{"n_layer": 9, "head_dim": 64, "init": "orth", "init_std_o": 0.0, "init_std_up": 0.0623, "init_std_down": 0.0, "beta2": 0.98, "decay_shape": "pow", "batch_tokens": 16384, "seq_len": 256}
Each number is 500 + 40 x the weight over the matrix's rms, rounded and kept within 0 to 999. Layers, rows and columns count from 0. Numbers have three digits each.

# layer 5 MLP up, 256x64, rms 0.274, rows 43-149, columns 0-63
552519449523461523437549439586487502446493529508611540515467522532505506498543512472449439530402533471546531514583482525447537497545550548472500489443514524426476508532472539507429481523531520
487515486534501465511484543531530504614491495470521493491456490505603502460500425528449435522571537476469510511516579595495501499547454404488504537495520545433472482563526542499502499544485500
503490479481507510451497523470505491549496475532470508514467560492494423439531525456460442522379486443507525527508497440487484515465555553507447459519516440472475554486443525486485479501441510
562524530542563478490446439543446419427462512516518443504513476505479490510435431456500486499496539436501482437533461451420477428537513508481511457504503466496513464511543457471524493508520579
472511487518547506488511552547510509436525508480464431591506483461549474478470473449533456539509561437525399551475474532504485547553515497476515482465560441482466536475409365464453470512467520
542469519517549485513465487531522473505534525505544504463513477500471564452489557483456456480441573414575413550537535524464520452401463491469450494410496516497485551451464420534534443519521455
442475408472524493454482524495425507483490503443476466507486476475519559515534553494463543513512444532459489562494513613554561448493525516506450444457536506504488475462416471576495551458551492
564523504501492536489431515458506547494493506422494553562494462490524426490491466518474486537527486464507461478480520535471519526479498511445505516493563515533490524523468513503497484417480503
406488545517452528543519560569471472464393485533494526487543596489591467430410435400569542492462597552439508496522511580477488459497549539485398371471535567531532542422429460478545611489506506
484483487513467472406479496423466557495486470574460477500450530490464510461476530501491509459509536477456488476497503557524527491478484475438463488523453511520537445417467464506500466504485513
524499542532469485474507470475482519500499534484561500460523490457499523428478496544515461530562520492494490508524539496484488515474468487548467506561534468449508500433511485530484516523547545
455492504427419453455505568433501489586481582475541548501400492505439547538524507498512523529524526467514536523535544499537490500498470466526452525454516492480463529562512488436456526445420478
499500426602560481523518517502518485518523499510480512483501562518576535492507529490503528455525516434538575546527554498531474523593440456469510548441420474549519485541558472533527504444434568
499508505480510508522499498481511504478515476485515491510415490502496500478492482525507492451498524535491484488502514516504515502512464491517502533478482492514500502508530502524502495492563469
519507591516499487519570455525611438514492487497550525459463498457537496564456491485464496520468457523548478518471481494547508423483455447479501482519507475446538463537440532495522413539536556
497484479437402463454552519470564525491422448510537541466521524500478460490503513497411462511425512496553478479447471510583478527465497526540431427518515485438514409470459494552549489529484448
471399454495520446505532551477541479468455545538504426502424487570537517501504536512461491541507509458583524538431567488549473513480409469482517555481497511513526537536494463495509480499501511
528555448534553523430436527468494504552442482393495466509475532506509453560465497508488426547538425530547545534498538465541505560483436482546493524434535550471492454510505507534543423447536482
527536523556498517507518533516523452507541451520506545554473547477508570539456509518491515537492532547516475511572503497493494453544475526487533539461524530564587520500508508467515526525533454
484527522476524536511505534472472532473519540532551496484502534472574562534501446549459485501429483475478542454523543575540564501521568463530576475509466490568554538459449510496494496476482537
496463511555467549518565523488461463514487472489530530494559575595530527496517521496499442482541486549532554498445517504468537490484442504482456518499444553474527491502588505467461476519448471
481467447475469491492478540476442535492447505499492572546553511568478498493546432524518489518515474551497486521481510513478587489508506466529537517557502540446552477516521515510500539507450559
565475567466528489538520451534516557443466476450536473495492505519530503563493533449425442539486484499529467549504462491554533456493487454512517545521542482440600530463404513485491532492492564
528562468502509542568527423519481415577496519489567468517452463449480518504472494532528478476571448468452479504495421512461510455541528518496509465541499505524443504424564431540512442556492502
500478454508565434485472429466504536499526507429477499468509442557506545505512468548484488463536528423448521495530508545459483458530497516511388452547497563490423491560509502449520515465444480
464516477413493480503519494544483430484510431492564514511478463520597560504500548569419441470436531455517538507491529577555464525476465444494465402503459492465457513509453505422486435493522458
449519480473488544505499473534532500528562496534502517525456544496504564479522543480502533514558494533485521535607518502467433510532523507512413468524526486507519411585486512514518531520481521
528487571457489560466516609414483439513447478440550551427477517594510487516475564429521442399538458511483529515460450438462498538531507571556500488524632444486558491546476549435560451559514409
497464458448499448456553549527535434463484536599532481458413438537529487465482461498419462445562549474496519466458534473548519524480507486471455524427407469384537543561450544493516528542545564
501538470494472536540535478514493527518513504533579515480501552518495523495554431476416466530475521499455467482513527502498498482514548386520459437463434540521484537537504510527491561514443478
493505476517481524494523479465537551473436454492488513523505510416541458484542530476452464547387489464455462498544490473526496483425483467491425545476508456488551506498388565463543518481507471
477494471476479450544467494545479471506529526475486504462428518489499442482469395472511472486479489465547463518484476497393495550544426507371430420494473502463395550429565524534438509472455499
516456557565508571465552510498482464401418426497527508447492435492538504503466467533492555471394488456480541493550545508477607510489480545540490513504531506568514575494482453433458454539490570
540480560506566462479490427492468434582497466513504438419568571515499455455493513517552481483543554564495437560508514519505496403514570559518552485507516486523524456473557486497505523505454424
427507602415481432486548509440515473625504503444466495471548464499569494434447511452543464464547487516495577504503506510506489520525449467555517474499582502475502504484431446487476530477493438
490476489517490513437503504539524466433480476458554401474542515507481463544474492513447424520459498474502508467453535506495464444525482505552582473539514505499540462424536443537528461511471504
454488443534532478509567533513486323531458487485563448436481497468485426606490504555559484515452531482474489502465565569506489517492466406526535526487587500512567568616429501421495500538582544
526492491493565487454473458495448504587459467410486418540411552503475529440485497495475406516466492518439507606498519490487493406452489505562587414549559527524524474503510565524489576433488513
445455586502551498529502474496544531522489461540475478461494532445490525514437447495509499491442488494575433492505506490490558494491565477461492560500507533583507492505478462565531519486496473
543546464548593475454600499422441538500480503457505565458497561535467543466512555435440501467467466474613520508491520490535451557517515469461477448473488406514483483466525469526432511476529430
491462472497533476479548473510502537464518518496500539418559526548458525480502405526483479535475541440508486441491532511544496484420483509535375415550480482485532470559546475500551524605533393
475527533447569441433573511517516499522567511548472512517519499451454465424478440474477469510548459510496445444522439531487456539516553503549495443479389491487508436489534516600511544509463470
470465578432446513432486561460524541465569424527533547511576464507505503458438470425496452566468423510536473427490515581505530504514544537447500463463503574518543500493485485497529514518510593
546515477554509476565492489474594464577530495510543459484480513442549447494413427433481418455521467547444485501456420579478482444519471476460564461492466501468535455525506518567548566455441576
500473490498453522555494484444469492475543496489490537490493498449529475482573545495478477490486478497447458481563490493481513548480476526518461514480501430562576484507474520532472488557462475
490588470508511503504512546512498531482568548567481494511527466495509485471498491480459442487465486481539495534508510503496450525531496451540465524533512551516490526519470517583514527472423460
496477507509532533556605535533460489507454479397446478527532484561536465512504541495446504523494530540523523542510482487525451458510467484557482398502511502530516507485529485564485523407458420
553519571443475564437534528548458450510492459525552483511524453511496548519522496528419474454410511472489537488572528537445530480547536541590485464486529574512534509511512500512541528585452488
461466450562427479553502571523478560555489460502511574468465519518537410453522532453479471486497513541559486450491548538574557519453445490435501466459549446453485391523487499532462452510491511
491560489541468492500512465487467477467469522538482502547538515534521522536501465480538492534512542483458399463492478509461499508567513515499480471461562523432502537469423469449509471531497564
559551538501497489509506449465500574482440447485480522463480562493470468488484497458459511468496516525456479533533461505553520436465528445577537475458526494533526519499471506479482454476441492
449510481522517508464504489521515516496499548500489476587513528490527479491531464470517554481472507442495481586503513501417448481482487486529460525402503561482527485564478532448519499499539466
456448511434538485503511443455450436478455488517498554474460546620534539440577457419474526552561486483450502574490523497490497543535573460508521544484508503563611532523468455526559448475427581
443485486514509499523470488505528442542492485494555454488502448460524476429473500546490514475562532516417478546547472489485468479599474500485515539489521536489568551497495488521576486518434545
470474542432461501409412507534573437599495486493490452511445469472514442513466467539513481448532429514507495528463566478463497475517491480517533565459459517452519456537526551514543451468453498
513519567483525518484534494499413478496481561527453498533501427488480526470508524519522524445497433521486443512509545517499517501458462464508470487591448478477528560467500521470524526531493507
537474511511510548519473522489476542507488545514508476437475536510467457479510544504535488498501471413479473541527459467545467525517482468556483521507493465482492464528507428489508538468479488
529512518516477478529518483505508460503495493517573490477518465548538453496504509504605420504532448516473521403419496439522612457486530488533525488500462429493481515428457443454530461522538501
511400489478525530491392499575425448560435557533489573540581471471564505474487458473499565477557480516491472529480523551507466467479423452472439544509487427560590569484521413547464429550449534
615510504528542535474535520471532586467468456523551457509441511479557519563467470441478418440533493442499463506503484433576492522496477503546455455509481541515476515436490457559534486492458504
509451567484487512478497571502553560488463528459526471447408445551525456457494460502494466557475508505551521500542526468524492445464527509524506523518535496475505460539477555526539510457548457
513535497502455479489550536533576514511431520487461503503473520558451464583525505528468504541428545468536524538467513511570514449477485475508509469483483509514385568483594437478498486490476435
463466514401445467471493456532498417558502536501450515513536512486513447478471502520485507545523452505479509546471524440427469475516508531583432483403497576423470423529547469460498496382489446
521576450607504530513481460510457402486483539593487462416568504577506412443431492534479514482482453479462427413466494551461475445522492503446482506521573531468578507476531553481514501517441535
502484504541543446613485473519443474510520474523500525573499502516542480553425483443511461454552470497528485532431522506667480481522447517494525455471493436545539525538498549485465515505461480
437440595481512505513604553580551543524416508489511492426503528506532572534409471389467454522491527486439443534438502558443477463511508541489489517463439523556568516463516454530519573444537502
518489526481508510518506541519521477506484509533535456470525568518532520499518474558473436455490518579463562492467480487506574386537529497509539492517536526413523505510493430491554500509432481
467479540495499488483536463520504560532483495476492523455523490486462500505511505513514496432440451539482451523516484542458499492419506398542522534441473468500549561590510445551445407462557461
521476549484544457523511539439490484527445536478526510423497473506517460478466563512488441512493492488471543494461518497558522527523503486458489548552523504487563535454512402521530446534518445
523514471544480536513563420551549515472423492503538502531520453540507530520513542438454525510443519447457530571593494530515483469585523526519540491506534543456496531495517439501493475495461513
467526439501583457578502498510519460462534455551447463519501508551504517505474485518497504567529485510459491484477521496432520465435513450539467463428446517520498484501496440552496478432460516
533477561549475542469493453459474472490484468493441471500469492502515534545460494484499482547502526524525524480502488541510517484526474552541483506493531453497493511525536492509518567559489483
448518509430485432529511472510479516498430502459515477507502463492531470410528398531465478511365450545515511512497532526448473472518448435499581436451481494520487517489448501501470529524528502
446490493501449401466505595549443462498544555551453497519523507503507502450519459428482491555459452487476474500511490489498466490589476402523507498558509485481497468545514522504507491489453504
510485526472518542565480480465496506491541536538573501543527446402591503535459432496510503470483561468589490504471519522442504537443465454520543501470525495507488511603510460442468605484505459
531418502570450567519480556462485525470473516483553460459504471544544525507511458478471496561459476539474415443485510493537539528501507516523487433466585438487506480494468558426507499480568444
443517461500466534464508474383506463544544516454539515453528510505473574515518466452490485418482524455523525502471551494518450497470578522600457396505529500553551431554467460559504560435474501
513507487516523502509496451504442498578552516597418481479424445446534505528492500490535520518560581540492409508544543552557500493382530503541476484578496464563522520537531436528453555466543493
496482527568462451502594486519491517490514504533534545485485528569489540453467507496500545557501457402552398438522459518493539433549522478540539517484472540544502565455471429492459479491509467
513481476578516509541537496543500515461466526499511473460478534471532485506541507489533508501474501576597490542542503499515519526556455496551492533531440479493498515483482491512564541506483476
476444528437503540527437443614557486552558463472444506510524423444531463527523509550533459542490540507502512531517500510485491453474438493485553511547536490482429568550608394485499447533398474
454439531472477542399434512532507437485593445427427469548562489520577538421544493428389399445433476436450468452492463502371518537497522520588509407540510577497492439453548460415417525493470427
536501503485497495526559506477531523467504467561489473478478521524523519498527526477462530423512488461484473565513586475524532447478501423530512484447494527476561522472467544502514559471485577
532503444542461471484476431510490457429475513500511540481486501607567487481574510497462564540461508501453380474544475545456555518531534481448569445422490484509543544482598467523596434480466507
543463534409548568508471482471441476578459547488436544506509449596549472481501496571488459563523454444521433494451505464486467567473470489503414513497470577498502521498475465470407513482533436
480569514504456498417443516477522440543466495571551552516543441529482452482475476479487506492523473451530493427452535501433564509535510509519507481544513518503528488473426518563484487520486466
579516503585575474544502449544546463475479547520560492459503517528515478570490533459533511537513541430504432529490500545479489486503418509429500490472514520452458565507511495485542526520529461
489517544457465529509563508523528502508463554453482469516494514484559487545560496465424535507505478448472499524536493506508440509497499541436501518440543468509547493507554519514540488421534550
469436547428525499456554574462473553528504530489473570445493547527485504487555546513459547533492524526559494535500557524516476529514454491507536446536517463468542492502522523527522570494449468
445483499502445485481538587560488482454433521475476479502473518511546424424494500533452512504405470538531528481511515483480522549558457435477453506506512550554526550595485497524449515452471521
509474532410428464595482418531458479476466453597522489509502509443533510525466468459464476510488570470500485511441440492467481406414449468515454444561549478452519459498469520459492582488504518
438540495547510509494476517489470540452567496520505543583493501510531486484579534539535506409458477499447502470534436508495466483497494449563469434452514473441504510505436467479517429578494494
468514526412450474475547572426463490515445490502464547462489599492496508477559580515515460433490497540486535462477537488526528547524553514480474498496564450410605495504435515509419517423427505
475505549517539471517498453488530469483524442528491493411496475495501436591464503520524515506495489502472378470537503479512447549512517491475468505513462491543584566482536472559581507431470465
482516546457528464541501525442514484464552508493451463534556502506533464493494513421520511495456433447535472567492531510444458573498469494487546451521514511473563513562547467494501453553500501
502508548525513492524527484492537516501489570517411489573524466467457473494518487405525521517475539466467438457509484523437475525479552456552464424515479480565499500492467493493526520469538529
469471490483555424445513504513528459503448572500524476480508517498494421489487481433527511462480527513522527527535511480502559524558538481548567525532487515548513526498508519391499515513459512
470533515553535396469562487551531552523541531446573412492446537555538392561470438518424405481511525417513503503490564405579517511472503428507426526432501561445483485489476499458523435469466563
428471497479449427462484573517457535517536491472544494486429460495505441452446470496494476535589529521416562488529447565514528521511506510583467476485531494528571523494464442540482473503513497
518497527432497607536546532529522507593454499525489558469523513471485516490436439510477449474502494588522531559523509500552487505487546448508495558502528555577525570517578478500459535495516516
522543454493508488470566524534481470486458560516476502514479531506557519505514461442553494518477507476466525524472462542546489540500464511486473410559447568484519445516539453468438459486531519
465605516547551510594511496498495506538487436479464544528594562467548397507479529499540481403528467495470515461491477541514448460511548464498538516475515471519502460486528434503468461488449468
463479497479458513492513425485488512528444487537450498494535446510484517403442548496524480460494442486522496518467483476516411424508416448484518500474494516457494441517493461485435534459546467
454521552492536490482558530520534493530486527526523483501484522457451540555479440481519446498526511539519526464437564467508496484475549498512459526479531481506535511552496478547620486522466491
504469454508500479505528522519490509506524481545520525505477516477503494536526479550500529503505528513485499542499457581457499497495496469529544496458526534510557494472506478498486530515519462
556456474448488566498579482469515451462479379545488543450479488537546518470499618428449458425495406512512608567475479443466560495510449508540490515488527497441519448541454473508483420520453447
554551499512518483498525486514434524495513469563552577512526475520517409441478480440431483483495449496471509536568414538479491484523539492496503484472434511437486509514564470534458457572509552
# layer 5 MLP down (transposed), 256x64, rms 0.274, rows 43-149, columns 0-63
532463501501511487501419481464499515507567465522498465520488565527477492488490492496513512526533550512498506498495463514487570506460488480537524519474487515539504480434485465445494517528484509
482457527443545479427488459466572396534505497514530477502444447447543523490573531458606541493531345467542529472454442409481391494460506556481453485447512480606539536570460558424505540421496541
538505519492499536522509448491442503488484453469534520456434466484487528521469414521481545437481503504507472491471456546532551478475487441454466525491503531469537414479481462451456496477493457
525560516497455502483487503446486486474521548509461610492543460552482472545569505495472478435517524539471446554431554606485451514478431440555543502540493514486502497505477502547456418487471463
512471526462476506453482476488558410478522467501431499485429532493451486453532527509488527526527489485502563460499536643496481495432494538477451523446437443508483554577534504555490506514517470
485425462534490487537520468507530502509443503472538578408471439530465552511497520461476545450475464528515496486451553471480492407517520567465556474550447539540524507529569511515555472519459522
505560540461486465542508479511482523432538476515477531560492564517438511455489504462538519476511563514479459496468499514587525468562512443421459508501492566496501498502432486471485483515429495
449496501465517470537558502528435511498540523478429513528518468523464574491519500446506483503488477477530529508514506473488497484474514497473509459504477551456517494472482509494442484496488521
510466453494486530492453459538482440521480526534444526600529497501576562499522528577471477583475510610469560589454482530453359531540528600495408540415493507503547537452507475512488518460507494
440564495499505488477512488543530484526504530635501504485534491446506482512540510520519437493540503498564487542551525519513492504503476486540455476486529488488556538549530542497513478527540509
563520496520486497488462505509490410447512520451489506509518473444511485544539497505546562528553521529469526463471493459557497552472485492497478516501496529500553527551509471536489405489512497
569443524565493485485479462526472521448560547436494488487521466594518444448524467488499515481462540419524487537521500425540416491476517548489582546511538473478508446402474532493569492444440534
519459531498448494499453496490505525474479519530487489457563488501472531526481522510524538507526521503465492519521499512477543468458561558499534526527542495525561482488499491453502495533517478
542449498573490438517488553514500511516506492479475488500537530524531533479485521502518571551517478527462541486481513456511412545454601535450595531529460546457490501518492524514527515561443489
510629450512517467470454476488451465514533551469392557481567452621457533482506503525484406473477502416445507494556542557491557541534530580540370465517424565453501442530494464485512626595533481
487472506520471496473453490452539492540481463527523490471563498473476514544429500486506471512503521529483449513504586493481545461529497547500541467465502509505525420468509473483484512546458484
495491493528467476475430485479526530508513476514441523511483498463478562532508491474499541507491495518435536503507405513414462508478574494494587547487514525524458456481496490509507562508448480
540501533479488519540532532476482517558546505537500515511477511571462545465551529489431478479480497555473440455557504500477496460509560453519547384551478507473510547476568445567487607529479533
506488467522485483492523530567502514505519525524431510522540500490474531494513497501492506489529485511516567507489523445495493507451532541444482437527476529494507474514451524498505433546497542
564561474461469426438487505488537511439507479540506462502506545472460605433377498452489508480440496468528520582482506544462459548541473524457452565509464452458476525547487469487538476505463472
555533493554452607517507518542470454513421544463477491542560497531501535505476549542459518478486536540486579531461554480499486469473497439467406492466502533453481528504473484535481482542430428
446507453483506504511467533482413551513579536482539449532469520498486508471476519549481520498486483499478512524405483501542407497454460422486420384478499471464477478592506538520501465489501520
395481497572513514490457513454488405467516477527496488516534453470477473446528492519508535545520498442482465433479548508506510516472541601498512512438498464552489468552489492466553497481459426
507438516469489444492501552463578504438512482405460498495506572503506453452516524476476553556442486574508511524527519447523548512535499412464551551534472528471466523457465510429510599469491506
490427479473485457473475499491502543505469489455432508559528565542531536465457422410530434487497432514512517500502552478521539502507497481508476528524528519503420476452491459539504515511586529
523506482504493460451436556520562471469510492447483480474475484478552544427493527557560510523485469521527506435513557551484472558468515508492518473403565497525448527529509503503475525505488485
454491509473516489470541512540484515478507487512505490524561479582488428454507518502502506441498492522459513481481520510534555487532518516488513439498494544505477453468518489507549437490447475
456444460484491547427506601490482527521386482438519520522413440515481556518521540520509582464498578501494514438514560514466488438432535527564518466446573486531513499534477466503590562514516315
496434520487452495460454478449492505521526494453522483490483516509482534490439532488482537485514522497490480521491492492489505499491484530504548492494505478510510469482473488460492531498487502
530549439474491447558426406485499497603506443470461430560475478556485477473496507433499502466476528518445490441432403440477536515507483519469472548482492498541463537529524569520490471501507546
462495507504493508457442396429581497511506467504485478458516477487493523513494487478535511522498537484485492527511515502510525491465498576516446529553519488594552488451535543474510503469526508
484464520521504484499548581496424499509491528448506419528557429481474483534500503537493534465520491500506497506455546528528369464466512448522618485468494521507615499539482469525487509542498458
431522509519554461519477439484536459497382528529533513490556428505435494504475502476520532467511473555469513521500552523501583540472487491562473458530471504513585494580455459536452472537503444
453497560507493509470509521482455458408485541488480554495520502501561558480496472521491475527486470444464516436494492512514520508475458468497469517502486482435470552565486515512487510507510504
579499401536476507513472450503404514540486469463525426507452499452454491579505470494482467569542540517485381528533527471541546430490513499510518537458519513564502447615520615523461539487497506
524489553522494479516446505510492512470552496473533496522491525513558473495558518545475551545532470468528523535503532484509549474458536517488462511499488542536520439416546489510557499475525547
484556462530513481570525557490439592438544522504491505456447470415566524566462494418470558497469439502570482465503458461472489573561519445486548594529521463526400464628535485477441462454454500
570583455474499539508490432481541543352519525630464566484465503432469438526505510470560513538521630422513586494480466529550507530608484448505497457472430405565514532515445542396454397430545430
470496489553525488444395461518539487573565449512457455532512505504538515520464491527507471484469470434510489472548465506484475562505532509482489518457479526519511426436437519477471505481486474
530485503468481509449465471437523524563525462502526465482520511525497512524469525491504514503526521486464487524488499509455517501527492516507508538475534500493490475443507489435498531474487484
532534465514554626543478524445511478463490483479453530463502485510550464489526481489469533494504597483401564440494423515605478438566521505548645475478536478532524449531445514546565587461452568
543445527528513493507486468458492488542534489460519530490531503541502514538496462500475492502532524515464460551516513519456545461480524477509610487498471495527503474453496458489524472532513532
410493582478448525509525436550432458554448509572552519513539472440441417546446575539503498444520543420617454497547401574563523480497423395516492485556473463525476455537445479467618531497479551
447458581613495545522515417513499433533420515418516572495520393567580521513522481483490496394462498513543530442516423411542578548481490576472531450513508550478532488458577481563471555433575490
520501485463490457507443442503501488516580471473485460456520502425467543484461473458515501518520444516505481555517499481492532531472507485494506478516516536518496430521490504502475475559467513
534492486487465462502464531508440515475526489451459463487504523495497547452483435456452537544454391552462542497455543437505450488472567504484495465489453543471404466539450520543435484555446515
476461462471488450437504532505524509498480529508515535487499564450514497445490465451533485529527425461531467489505559436416516495494464472444503483517509505477494490564468477503477411499494476
470477498521505482540477489475528521510537468569499484540551468527507535382496426483514478439485494407539549485533504457492591492405497461489504524505518529497481509436510529498453558556481536
504489504472472475493507472497428487450510493495460510532552454531438512525447468467452471500495535460457519535493448483523513508499463408533476510521428538549609520499449463533455489514484499
522431508504540479450497495508582520484561475519477507562534514495452473476476549478445488500482492539504516546544492497504525490508565485509510494494482419522485502461488527498456461447574482
546490503532465542451519516554471465513468500505465435507474493471507459500566486512471470525467492492478478477475491489491512526566494456430523475449504470479517563499500510577545464481502519
471459450521546455482529559521486532564450503481511469444473495539567508437459514496488477515540456501495501493569507545528517447471515536520486449577523550527449551515520496528515492484464453
394568534474442568612529460463520601444475496524521455584560512586505482391428511442491548415503609517484514544514523513496513480527450511413596497499503463547574451490563497555490525570409525
453543480517474503469544527446538594499509502477500491497560485489473491528527495517459495532561493499566486496496496502464520506450475572498456526513535486536531452504620496544453479453544468
554520501522518456575460510436444490367548536485536500511514545548520484495476577469549534512516554477487505513566479579486506504487511485529529486531487395566409513549510462440447495471514509
503500530493517463484486481471521490450514462524494508469497477470538551488504484526527560542528496505500549552461524485474437444448501517482513524520550478521474531495519543471550483513528490
567534512541488442504440511517448477454494458475416478539535486527512525476501533489477494510557506535481520462477489440528543541456564506481521473493497526491486479498488482519424444518481457
504460525498431460559401523513470533456490485516540491487505494505500546529469474470524485517548427513526483510491585451538526454541545492500464423535521516441478582490499507453561490519485540
553532484530578462547495498474483529576487494409534453549505511480473475600496528537573568414485570412475478509504443538471527507489441471522621512555392454539598490549554558544546469563543532
593526537444506502471506613478494606471536431555535494477401585465461519472468445502492448503583481510593522556539518514569448537466534502457569550480440519499409495518486527489479464503426508
493535522505503491576546491536503474537535496502425494561524470525481525526486550474554549504528500471516481506511477526529504586584494510479614544524489501507541497484526490520474514549473524
455439494521431506531425492460480498559521476483483478494492470491486513501456512469514491493590493497478501512495501487471510497443505514515514528501496478531520497464457500451494505501493525
523505441560440491429518479504518502498405447439448430538568464530454568511556440512448469495539504440531451562467505479514510509505463545471395504482464554399498441512460436504502553499492430
521437533498514536497487481481506472499530410535504542506418541451505561461494465530444546563529478491548520497429515561445545535487511467449471460521485440472485518540445473536540484467517471
508534512476471498464487521489524499549476516380500477482529437506514447520560546471456513500485551548482508476583417502421461508505498380531494497464548513455534571478533500506628445523479525
540466521624487448419611391503539403497549500540621475377439569461511535545551531453549485467518515454455538478440594510448498444497603620522470481464472503521516495493512391564609509533389429
505521554491427502463553533499556552527480495570518466502533454514510450502531520607537517474519518540474602483551524492488566500444481511558506490527558493445402499480496492509417579517437485
458497485537484415539493562490511515519468494453485536530516476485448486549434531538510456525605485490516455457509518546545480447554477526570538537516489413497532432547539437483494502509486515
520534506470493490429466415549463487602526482527493542537479489538470460427513564521483469462434503502518470463517495518519502579482490514570532467473493463504467513571539494509546568607551396
475502523475517466482504533460438488525569527475460502545528545510551422508548437560512485450515557574520478448464522435543476555495483532492568533451503476481532556496524493456525524497561503
478460434524471504543505538535476490440481570484466490514564407511471524499530454477440488473441516487438497545489517511485502518467535495495561472489463480524532424460553450468518453502454539
520472473557476473524495515560444508489481542454436490482526459482506532493515499476488516508520466511488558511477538430501448535443518520507463446522445543495478466524496509506470479569493547
475505510560491483535494574525518508428514518539544535473546510459484474558454439469504538466505462503445525530544451546534473485530498428498584495490532474506535494584485534505530488525506499
547511495598504429550497497507504550510467538493451570536603453528586485508529510509545516544503495475537513536569581457470546561493603562535485500503455512560441556562483549467564509575519486
482532497488519406512469477509501469430494465568484535545403587504505512445478370532547414505526516481454518561462390533624542496538445503556385523461500468474508528489515541472513492572448475
460488476495461433487486451565499511547508470525497497517537530562463517475527521488470513440471552516460537471457434510538470494453466500456484537546458599497573462466489472544514536538415549
521490517440552533465453449537523464583452483610573554467497518460453464469460506537581548544533480414623523539501503560468519482515464512531546549579497440518473413486496571465503531537587413
487496449474556469486518511463535506550500418421490586566625520586474519458507556592456507426491414492513476514558530457447593440507441480520534511500414548504404514539462478545486553510516447
570463475498539435547452529473495550526423592510529454464424535444566489521496522474497465555578483540466433571459441483455419539495475470528488521481546464449495491489522551525505497455497486
536476500560472444537517468547475481529463518505459507468534491489504522524549482504546548513511490493527560497455535438469491546506528492517527523558483490515456469469451511551475457510497487
488509545466506495472541512454482486541409480412501490485515495472482539477488514419515512463563463465485490451496528482474521521467528515443467505490469464488573467472477558509446507521577542
502534451587452521538492480543551471425579521427426554501515464538528563461500466550421395463526558473465507393563528540473485523500508627543475485503477536418504466452582371539482426581426441
604444438457472575561499502513526442497465547524496501455486465526528508503546511420532538497510486519442495431487430505490442463444524481439583502516533461478554494479475500467547570509479560
489498539438501511491506482520454489466483515486542497448415558469607520655601490550487448426536518483524488424465485471524582394539572579441488457552384458537509501472542480532503435479499504
453471502528482520459557469510569489528568537433524491473415514434514487601574519439476528505504461540453495462530540481489469501532551485498542474469544475496476512472497535491565469405531568
538515485486476594464507445471486474550496510524420384445533486486482496499446553470523486494497514525443540525502453480597519498506493482406450513525483486530521475534508474479445462452501515
533473491437531498526440477488525554518539509484511560512474501462529503508509512522498554510516475536500466523493483492540539520558522574553536459515455583554537475511500517502548451416490535
482505496489541411474468489533430473437474477493537498488516489519460505483473503489505444458517476539536445483445486435457517532519518481533470486502448562541429515502492492515419470545463513
519535521531495517471492476534548484474526506488517459562507467447469469577472529503534526483518540464451510486495489461495499477469496474459556528499502582583420558495460509443527429523518511
470497514496498452565494538578519460483469515500402524524533517456488567514489446439494491554561464468528480513460514456503399496498466527513540513491486510492485534525453514547510497570519478
486474470443507426546489530541586478429495512513488509529565390547461474488485570447491522468484487517408428479537519558510426485532535521518587478438519554533534515524519451506520487489491449
557521443511447459480470458580498473544486523553473472517486504478467479496504553514549497546501493464470514584512463534498392489528555521506424560519547479459467461440489529499510507440523502
506485559506482551484456481451470487540520444527514452449498496483486546526469514500492538496571536507466451510487484499477538529464489495506471504484515469541524461483478479472508460513478445
489528518506490511464526496510455498512504498492542468418493518450539507566553483470464463543578587469507459452446448492497489471440504578496502613527562476556608371499474563531514542405509493
568510447605511442550457514524521520555460471508531585450543488497468491482475447530521444455561456465457511420552487461492471462486518516539491582510495484486458549565502482557463471502482471
516477508525499477492460512506491485536512452468510513457533499437538513444494512480515522522591463474488558523506465462513526509481547554488538500499505518481481441528502507497454464524505529
484505499532534463490498515559511521490556464493462508527551484495514552505491481474537472559512491493536522502466554467526495528512534495472522479489449578525437452540487496479413466535526479
489465443444499595549560569470466549501518398491490547480426539487503587554563511565453518553372423580567500458486487503456498524581483505463457456532520481459498565345465523478526562478523512
462453499488445461568495535591456566565480481588563407490506501508543427555490493507530495507495496556452504465469444556486587486491436486529411543540474549518498477529543486538502474537517455
526516501454485508470504467504501555540561419505427530470509536496458529496529446374571409481504423475508477552485432516452515476570423489485515481474522503472460506510502523478546427517488494
444510507468505470522501487499517487484460471491540564511563467483428526442521474511411500474521487496526479475509476534495534458520581501467503522421565506535474607472450503547557491440524528
550412543511465471404508491448455520448484526516508444508480452482471545564491468493528484582471514486482485520512506471502520522527458535533555538471480515484519535513528543503499537467538517
550539513473530449450550448426510494494539506491549540471460566525526480484504507505533475520497512503550483448584522479487523520487499528522658516479479427552442564524584487499503508539478532
492450519489489508513496541483500499559488474420475465492556486446481452467451511567523491458487481509484540516476532479538515468525464509458599488516489596482436490452481491494470514490515462
531481503458488516506525490492505485486493520478511440502508524543494503446509503449535533481459490516479493444473539444550398534499513516453489530492451525443492499488508519511539481500494505
491473541539482545526487547482413503516540521526525479505398552476563525460497471524527569592524470446545532516463487493484490455515482534479475476539471442435536555495464454507560532520569442
479415516500465531474472468524489496540454453385479467500486572438487487546517511536562466564505514447519523490437534507512544511533470488499493475477488502459561561461498529526468567474540516